From a checkpoint of a small transformer trained on Wikipedia.
Training: a variant of SOAP for these matrices, 641M tokens, 4894 steps.
Each number is 50 + 10 x the weight over its row's rms, rounded and kept within 0 to 99. Layers, rows and columns count from 0. The size before them is the row's rms in percent of the matrix's.

# layer 8 MLP gate, 704x256, rms 0.164, rows 538-550, columns 0-255
102:50 47 59 67 27 58 54 56 48 60 60 49 54 57 57 52 57 56 64 35 50 60 53 42 47 51 56 45 50 44 21 41 44 58 59 34 46 62 44 54 56 48 48 56 65 46 37 58 41 56 35 47 60 50 40 52 63 56 44 60 57 55 61 60 60 38 30 61 53 62 44 52 64 57 43 49 51 48 59 55 39 60 50 62 46 50 54 52 45 49 58 34 48 64 49 49 43 64 52 42 51 54 51 52 37 60 35 58 39 30 41 41 53 40 55 26 53 54 62 57 53 30 66 51 52 55 49 54 40 56 49 42 35 47 29 55 39 52 35 45 56 61 42 52 28 57 37 56 59 45 41 54 36 61 27 54 60 42 41 52 58 41 43 60 55 41 60 60 55 27 34 45 37 44 47 56 49 46 63 69 58 37 53 50 51 35 37 40 46 44 46 51 34 45 50 43 65 50 46 55 48 51 46 44 70 45 36 35 34 43 45 60 34 56 50 49 54 63 50 77 52 61 43 60 45 51 54 46 40 58 31 52 49 65 62 27 60 47 60 58 69 56 26 32 59 43 47 51 64 39 56 28 48 55 26 48
095:66 29 48 53 39 50 49 55 36 52 31 59 52 50 54 47 44 49 49 49 55 42 51 57 67 65 51 55 57 45 38 45 50 48 62 51 53 56 33 59 35 58 42 34 50 35 68 42 30 38 42 54 39 46 30 45 32 41 47 25 26 49 35 53 48 48 41 67 43 60 62 40 55 41 41 46 57 59 54 65 50 45 50 58 48 54 32 64 53 48 52 39 50 46 36 46 33 17 65 48 59 51 53 56 55 58 36 37 36 56 51 53 53 64 58 38 58 40 37 43 45 42 49 45 43 46 49 27 60 54 41 49 52 49 55 44 55 54 33 57 30 43 49 42 52 58 40 47 39 60 54 56 46 63 41 32 31 48 46 47 57 55 58 57 65 53 37 31 40 22 54 56 54 40 41 42 34 39 43 64 42 46 54 62 43 58 57 67 42 47 43 48 48 57 44 42 41 34 42 49 54 55 46 58 43 60 56 56 55 50 49 65 47 45 48 58 58 47 58 45 64 54 46 42 43 32 29 60 50 39 59 56 74 76 37 44 54 47 46 62 37 56 54 47 74 44 42 46 48 54 49 46 66 41 42 49
095:45 46 39 49 52 65 58 48 53 49 49 45 59 38 37 63 40 41 32 60 53 53 47 35 52 69 66 49 55 43 53 34 59 42 42 52 69 54 55 41 55 34 41 54 50 55 51 54 63 55 63 43 54 45 50 54 47 51 54 37 38 54 48 36 52 48 60 47 52 59 56 47 46 42 40 48 53 56 44 54 28 36 30 61 54 51 59 62 62 59 47 69 44 53 48 50 53 30 46 37 48 52 62 73 64 48 29 18 60 42 37 72 41 38 53 44 45 57 49 63 79 63 56 55 67 54 56 44 49 46 44 49 64 40 43 39 51 58 42 40 35 70 52 69 37 57 41 31 41 50 58 72 39 48 59 63 49 55 45 43 46 76 56 36 54 25 64 56 47 55 50 34 41 56 58 44 50 46 55 47 60 38 49 52 51 32 50 49 48 44 40 62 46 49 44 53 57 54 52 39 40 41 22 66 47 66 50 45 48 46 43 50 46 56 67 50 57 56 54 34 61 43 54 52 52 58 49 62 38 52 57 44 54 40 39 68 45 62 62 60 40 58 50 42 48 40 55 54 51 47 40 63 36 44 72 44
099:42 67 26 49 53 61 49 53 39 50 49 48 49 59 40 46 25 31 50 52 46 41 68 52 35 31 48 38 26 37 46 42 34 38 55 53 34 46 76 58 69 50 44 41 63 47 55 49 39 41 34 39 51 41 44 63 54 45 45 53 62 60 62 35 48 63 57 67 54 49 46 47 36 51 50 57 66 51 62 47 38 36 41 47 55 50 47 40 43 53 51 49 35 60 55 75 32 45 49 39 52 51 59 66 55 48 33 70 47 57 54 47 58 32 52 57 41 39 59 56 56 59 28 53 43 60 40 50 48 44 59 57 46 47 34 42 54 49 34 47 50 49 57 70 50 47 60 38 55 51 44 57 40 49 45 37 62 70 71 48 61 41 28 48 38 45 65 65 75 43 45 44 49 50 34 34 51 61 52 69 53 56 57 51 41 61 65 40 52 49 44 57 50 56 52 57 64 59 46 66 56 49 50 62 44 53 28 67 60 46 50 46 62 51 69 58 45 48 56 35 58 45 41 65 31 34 55 54 49 44 39 44 63 57 54 58 53 51 57 58 50 56 54 53 55 55 36 48 52 37 50 57 48 55 51 46
096:62 50 52 52 53 46 50 43 52 48 51 40 56 47 66 43 31 61 55 45 47 52 43 50 39 59 30 45 42 45 47 60 41 60 55 63 45 53 55 44 49 49 57 60 62 39 67 55 47 36 33 34 46 63 44 63 56 60 36 65 60 60 44 37 32 30 56 67 49 73 56 66 54 48 60 49 58 54 23 51 49 54 43 63 33 52 66 47 51 40 44 63 37 64 45 39 61 49 59 48 59 46 50 58 43 57 52 43 46 37 50 39 59 63 40 74 43 66 31 37 56 59 54 53 53 60 52 57 55 42 44 51 62 62 41 52 51 59 60 50 42 29 45 50 40 50 39 19 60 44 43 57 40 59 34 43 40 52 56 65 35 74 47 57 44 54 42 38 58 55 42 46 67 27 48 36 55 57 47 43 43 38 43 46 57 61 48 68 35 45 51 59 51 51 49 56 37 55 49 55 53 49 49 28 36 50 53 50 55 50 48 48 41 55 53 61 53 55 46 62 36 62 53 47 45 48 46 57 46 47 40 55 67 59 56 55 39 59 62 61 35 50 49 59 52 56 62 42 48 16 40 54 20 61 53 60
100:68 55 49 35 67 56 52 58 19 53 71 35 51 47 48 36 42 51 54 79 43 50 43 61 32 52 43 39 48 38 29 55 51 63 51 61 42 76 47 62 50 50 37 54 65 43 50 48 48 38 72 49 50 42 51 35 60 60 53 57 41 42 54 46 25 46 42 37 61 49 56 62 53 56 59 52 47 53 58 38 52 52 49 49 52 39 36 42 39 43 59 50 51 50 43 50 42 47 51 49 50 53 62 52 30 23 49 44 54 64 48 38 47 56 47 46 64 67 59 37 58 39 50 50 44 55 45 51 74 62 54 53 49 49 46 65 60 60 46 48 57 48 61 48 48 42 63 59 46 56 52 39 47 48 59 53 42 55 56 44 52 53 53 37 52 62 51 23 58 61 49 24 33 45 65 44 47 65 45 44 47 57 51 43 43 47 40 47 42 27 67 50 32 52 58 51 43 58 36 41 55 35 38 36 25 43 47 47 40 62 60 48 59 45 51 41 42 64 52 47 46 56 67 42 48 78 62 73 48 51 48 56 55 52 33 57 54 44 61 45 40 54 47 54 49 64 56 57 39 46 56 42 52 42 54 61
097:61 38 56 48 49 56 57 69 62 50 56 46 70 55 44 51 53 40 49 47 66 67 40 66 52 60 51 35 47 60 43 64 59 36 39 70 40 51 67 46 46 30 67 34 40 58 64 41 39 48 40 45 44 57 63 73 40 49 41 48 36 53 60 40 49 46 60 52 55 43 41 73 58 58 50 33 40 49 47 50 52 40 34 52 38 44 51 53 34 50 52 48 62 47 55 50 44 66 44 51 61 64 44 39 61 24 35 46 51 68 42 66 57 64 58 45 60 53 50 47 44 63 44 61 44 34 47 60 60 62 52 54 51 60 56 49 26 56 48 47 39 64 53 39 35 47 46 52 42 49 48 34 64 58 58 38 56 23 51 42 63 58 52 57 30 56 53 70 62 53 50 44 47 39 59 47 46 60 50 47 51 48 64 69 54 48 76 61 42 49 53 40 50 75 50 49 48 68 55 44 40 63 41 44 42 47 42 47 52 33 45 49 59 55 55 52 51 56 40 55 58 77 73 49 40 58 46 66 53 50 50 48 54 30 39 45 46 49 41 64 47 55 48 43 50 62 42 55 40 52 46 32 41 43 56 61
089:62 52 49 49 48 45 57 43 61 57 38 48 76 42 52 31 52 50 53 51 42 51 62 50 42 51 56 62 56 54 57 33 47 46 61 45 56 67 42 49 64 59 54 49 53 65 51 39 59 58 63 50 47 45 51 60 54 44 70 16 55 72 56 39 38 56 53 63 48 65 48 66 59 48 36 42 57 76 52 53 54 42 33 48 43 43 47 43 44 64 50 66 43 55 47 51 38 62 45 44 54 60 57 43 51 48 49 57 49 64 51 43 52 49 39 58 52 45 46 51 58 61 54 47 67 37 32 55 55 38 56 44 53 41 50 61 63 38 53 34 49 39 46 72 44 47 62 56 49 56 49 51 61 49 39 47 56 46 62 40 71 61 46 35 26 51 41 57 39 51 49 39 62 48 42 43 42 46 51 39 71 56 55 80 80 49 50 54 49 51 52 48 57 47 38 70 67 41 61 55 51 30 64 45 65 40 49 35 59 40 51 45 52 44 50 37 49 77 62 38 36 55 59 49 59 63 65 54 47 45 49 50 55 55 58 31 42 56 46 35 51 36 57 55 48 40 49 54 29 75 62 51 47 50 53 55
105:58 34 60 44 50 58 43 48 31 51 60 73 61 60 42 54 46 39 61 40 39 55 34 48 52 39 44 67 45 49 61 51 41 58 74 26 59 53 44 45 65 33 43 56 37 46 53 58 49 63 33 48 49 63 51 50 57 43 51 67 50 34 54 50 52 44 64 58 26 53 54 49 67 53 39 49 60 61 47 47 68 56 48 47 56 48 45 67 42 67 52 36 37 54 37 28 47 59 58 36 48 60 40 41 51 37 49 54 35 47 39 43 59 43 48 27 61 28 56 45 42 60 42 56 42 60 54 53 52 47 46 50 30 36 49 42 52 57 46 36 33 51 55 39 45 41 49 58 56 59 70 59 33 50 30 49 75 64 52 60 55 65 55 43 65 39 45 53 50 39 46 41 55 50 49 44 39 62 37 39 41 43 44 64 38 43 55 59 61 37 49 38 50 45 57 57 63 55 45 69 52 54 47 60 67 47 38 38 66 45 40 42 44 52 48 32 49 54 56 38 51 59 49 48 31 61 51 63 55 52 60 59 45 57 28 54 43 66 54 57 48 45 52 50 62 32 51 47 44 58 62 68 40 49 45 39
107:46 40 49 60 47 55 52 48 58 45 50 58 64 51 54 43 59 40 50 39 49 41 33 61 63 46 44 58 67 40 33 36 47 52 41 64 41 52 50 41 54 53 37 71 31 47 38 58 49 75 56 51 57 40 64 58 29 75 40 44 54 48 47 65 52 40 42 62 45 52 64 47 41 46 58 38 42 43 40 51 46 64 52 61 58 40 55 39 31 45 55 61 45 35 49 49 68 49 36 63 52 63 68 49 42 54 45 44 56 72 61 54 48 68 46 61 54 54 37 56 59 54 52 45 30 49 54 47 67 57 41 49 53 52 61 58 45 42 53 54 46 56 48 47 33 46 28 55 49 50 27 54 42 40 71 39 46 52 44 65 59 59 38 37 49 34 45 55 51 61 49 39 44 26 68 44 45 59 47 46 58 58 48 46 61 55 44 52 65 42 56 64 67 48 53 39 40 56 34 48 51 51 64 54 52 55 58 31 47 47 52 68 38 73 46 46 42 59 61 55 46 52 47 50 55 62 62 45 29 52 41 54 50 74 49 33 50 53 45 53 56 41 57 48 32 59 53 57 36 46 33 45 43 31 64 27
097:47 59 54 50 69 34 45 32 66 47 38 59 46 44 55 53 46 46 39 73 55 39 59 47 30 61 66 36 59 51 71 46 30 55 40 56 47 54 36 33 55 46 73 54 45 66 48 70 43 40 62 52 54 41 41 38 66 59 50 45 55 67 69 63 52 49 41 59 47 28 51 44 62 56 51 68 57 49 56 59 59 41 47 53 46 59 60 60 51 36 39 39 34 67 62 41 26 62 35 39 38 48 48 56 53 36 54 51 51 39 59 42 35 48 53 59 47 45 51 49 36 35 47 48 38 58 41 33 50 52 64 50 60 66 46 53 52 47 49 48 51 33 35 63 43 58 39 50 60 61 62 37 44 40 61 47 57 34 37 39 45 42 47 52 44 44 52 56 47 48 59 48 39 57 46 58 49 44 56 56 60 54 41 52 46 53 32 55 59 53 52 47 37 53 59 70 65 56 46 35 60 65 44 40 49 64 60 61 34 61 53 65 71 67 54 34 44 39 66 38 38 54 60 74 38 48 46 60 50 61 58 56 48 42 65 44 59 52 43 56 47 53 55 40 50 61 54 50 54 51 36 43 57 48 67 56
097:34 57 41 57 54 55 45 44 61 63 59 36 40 28 39 41 64 46 64 34 63 55 71 57 55 42 50 50 39 61 62 67 53 47 63 53 53 71 39 44 40 35 41 44 60 40 54 63 48 47 51 47 32 52 60 49 66 44 50 48 45 59 61 40 65 51 63 59 48 54 51 41 61 65 52 48 32 60 42 46 37 36 39 53 49 47 50 72 40 48 52 37 31 52 65 45 45 54 48 56 35 62 37 50 52 61 39 52 38 43 40 35 29 53 44 41 45 57 36 38 45 49 45 43 51 34 40 46 34 47 50 51 41 46 59 57 39 40 48 50 49 41 44 49 34 61 50 44 53 50 44 49 31 38 49 61 75 43 46 52 32 44 43 37 66 48 42 42 46 68 74 47 52 36 35 46 54 56 40 45 45 55 54 47 35 63 49 56 35 46 58 52 47 43 32 49 66 53 54 59 59 45 42 60 38 59 58 50 41 55 53 64 57 43 41 45 49 54 51 51 65 69 50 69 48 32 52 63 56 58 41 58 43 44 44 56 64 54 53 44 64 66 27 36 61 54 47 57 48 47 35 56 49 70 39 22
099:70 67 51 45 50 60 64 63 43 45 74 45 32 57 44 54 70 43 65 55 66 48 46 49 69 41 77 38 52 56 34 58 38 57 55 55 53 52 59 38 46 52 54 53 62 50 60 54 45 51 46 50 54 38 43 27 51 43 61 57 52 51 54 38 70 57 44 52 54 42 43 59 59 42 41 54 53 32 56 38 39 51 46 48 42 45 47 39 52 51 57 34 45 59 53 68 49 48 60 45 56 58 40 52 43 42 50 58 57 35 41 48 50 51 46 52 70 41 36 37 34 31 45 52 47 46 38 52 56 35 52 24 50 31 57 49 69 58 48 55 47 50 64 49 52 54 40 42 64 55 47 59 51 41 54 28 60 43 58 55 67 50 51 53 54 42 53 49 58 30 47 53 48 52 46 56 35 71 49 38 46 52 63 72 50 48 50 78 59 46 51 63 40 39 43 35 49 58 46 34 46 49 46 57 54 46 62 53 37 58 51 70 57 28 46 50 54 42 49 45 39 72 31 46 52 51 26 43 65 57 44 44 54 35 62 58 55 46 50 41 40 26 40 54 46 30 59 52 67 47 42 60 53 62 44 41